Part of a small language model's weights: 9 heads of 64.
Each number is 128 + 24 x the weight over the matrix's rms, rounded and kept within 0 to 255. Layers, rows and columns count from 0. Numbers have three digits each.

# q: layer 10 attention query, 576x576, rms 0.0201, rows 278-287, columns 144-287
# k: layer 10 attention key, 576x576, rms 0.0197, rows 278-286, columns 144-287
q278:115173143156110086116157148116115096102114132104060145084134121095106135177158172106131158127147100188116134098092145112132158090125090132122092146139170073116128145144154139100111131147138052124148193159088145120133138113099136142131142140066115101039093052115128144126122120143082161093146114125140146149147145150097128106125098102072149129142105150063069100110150162123128146166139067127093116099161139141167148164163081042117154
k278:110163141143095081105134141103132101104111142113054122096145112076086105190160185138113159123164093178124145107130152108138174079106110154148075158134132089140159145168116167116117093142137062106168222151104126129130129105099154113132105138045133101031099054118100142131099147144089162070137105117121151173124127141106125111142119083081130139142089152041078119099142157147118136172137101141084134112177127131179157175155097060118166
q279:121085106161144092064172130108128094071121174107094156136135180134109055132108117151122122132111152155172032123107176125133138160132130143132100121113146160096080112061146170133132144080126139053130093165206121073147190080107100134108135145134132145082158114148121199133161088143098132129096140105112055120086171158102133088132087097136081144131125128112124176071159068099081090128137144134134062130142122116158132160111140100121133
k279:144104112167162091079163119074131081079140169113111134098142175127102082137130097120133129088097123168136078116134178119095116155177118140121125141137153159079082128047139156122152148070123129075118082162196110071128194080089098133100137131153141145095156140184140193127181097148102108105091155090110069127100163131112138090183089116156070143160140131122100169072168101101089111115126163145133078123125139115132121150114140125124165
q280:172141113106087157178121124176134115078116178106115124141123148150138232122150130121108129165153125097154159158092106159109140138182124169098152122135149082139119133162098155172150115115113167117131116143109147131104145151171110116148134197107111081105133097119129098118175191111068162061044140075131127108180079159135196128157104070103103090161123110155151134114148155108131153070127129116133146110117145121106171122118117124171134
k280:174143091089103182158111115191159111101115203093128121156122120130126231132172153117116101141144112102170155153109100171130152151161099142072161107148127119160139133160087125184175100112107133143142131174090129098087143169147090133132099208112113092092152099125124102109178164099068168070040147040140131113154071136115172137176138053101115099157124120117179132124136146075124128039122144128123163098093141112104153100106099125162141
q281:120139111145163132151107099147177110077127192084186097131123157130123110112140127131093075120157119163147120065164107179126169088096071130172116130147192133144075130103075142168087093092079139132124132094133076103117082131146145095134100137092091101148129105113170198163168136170154124134137168111106149143172116125153107148153151091101112146142101156179104089160157092113128137107112202074094152128118121053156114136139159098067098
k281:143164142137140140144155091104176135079162166103187082099125180139099127088150140085128101124110159137150145109120105171101129116122092129152122153135186135081060152104091096155126122079097119148133114096116103095083103108134131124136138129114073115155119130123141180114144110131131132137133173143133148124189082104168143114187133147092103121130114153140136058141111131078116141108141192106126145131098157089110115099165137107087110
q282:160148139162135174088126126162107108106110108090054097187157105117100132134138121141130127105123081133153106182181143120132153205111112173116173095163120165153072046127125132088083120119138089165134132174090124123103115151108172102117086202134167143099156136129117097168117090099145152136132126090154160126122108143129131177125135104132122158098130117106136082094112082112097098095141096098156118106194135170138125146126096121127138
k282:159145146141150145075126113153097131109141121098069107156138125137093128113132134110102134107085086114145123181164157127113133226125110176110189097131153158129091030121117096092105138133140084194140149159085124097109130133107138105112101186119179116108167144128130103172124097110113159143139148112137166114136114134134151166151130124122134134114135096096144089090124078104091072098128074106158118108180151150093094179117123113121134
q283:135101103118141154103089085064109120115184134116114082144077159073084160068151142132134103146086166090135119107160098138126127096120144083106179086144086101118166174138142143097067115137099099129109122204171125136150146162150080089149112146179182145071126075127090188127076178146135117106134118134046175050176095059094103165158108120124198147086118078132190126169127106162153152153135139159167135096133124120133113147120131201116136
k283:138097110131140158110083098088105112120124126115105094148083125071073176095142145154132104124112137091141114103178106143126151092124143070111181080157103116116170179122111140083060109118113092094135125214172115157103150181164081095147108144154175150077105090134118161115105159084154137099116105117052162028144086072106102177147127116164210183084101096115156120160151089154150121179144140147171130098122127093133168141085164187113134
q284:106146151154103163155097218129203133110115096164153156198107118136081081120102077147130111105144130111143087141147165168101140156139142120110157067156126122068177123108098130139144123117101093135186118134106168102108080132098156147148127156138080136137132026135172137123180153123176113102112168141139143098175110148097060098101136123139108166133160097126129123129137152122181146168102109115109102142142108073107190085101173164171109
k284:090150190155098145167114193120197143108121105164133150201084144147087100141098106155135134107127147116126146128151166183123132179148134133097134074168158119032179129123077098140144138083079089165170130089109154106085057138102165145144144163124080141130099028133188123108153160132188116097137147127119141102154101143074080124116141142178123137136177111118132119143138161096191136147118093133125090142198138069095150088120168177160107
q285:069114068129117125123164144092102151161118145109129142181145084067143125098060150129145139170117136099141101153080167085114102091180150131139077110059147144182116182169163111142106162130149129158080096114145130093112161121113158125179099088151076121138146148087114157161138171085147137108114091179154079190114082164088091092075174126117149137115159167095176157110112119147096131106106132153106086070188127177060139127111138144127210
k285:064111071123134103130163154085115159176119110106125129134111082084153123091057129163157116148119097097142119122121177076122112095157123129140087117076140132190118182166155140173097144122134137146088089145139145110094157135127196106146064093141082114132149155105149150177137135086144123097115088154164086188101077163088094110070186122143147170133155162083185177136095135136124120129087152158103065062179120150074150111125136125108214
q286:118181177128133117111159134093088110113095099155129130111101149143095144105116151106133165126150092093152145157147095202101169101175158136088135126123142159119068158121130173092128148160167129105110123083113153166091107120094133113199153115158125124077070123118100113117136164127110169129135124143115103146161103105171149099140129161109157101117169139134130115149137115097139089153119116158153150163132139120091137095127125127102194
k286:103150119146153103152146144128111071123080102142124161108079141122170141098111154164120163134184060095152120137163102157132213065170187155083135105154130158160115154132141182111128103181142128121138153095143156152114106129087147077162161158123156134066070117114124135202147134116111124117125124109085101156166128111184132125121139127096134154132160144125145117163144085103154109160084130154126162124128123133126150103075123132086171
q287:130149150146164157064137101147102191131109129153147110163141160140121135112192141106127122153108187136143113162073129154062124186160131178162164204168074178092106154102120109100152164147116133134132135105103177160072157091138155183104150140133129214162088153128125178131169123119117136163103150140130164132136144109078136056155121153116117130199152121201132114125122158057160126121127126136158129103130131077123148147113123125163176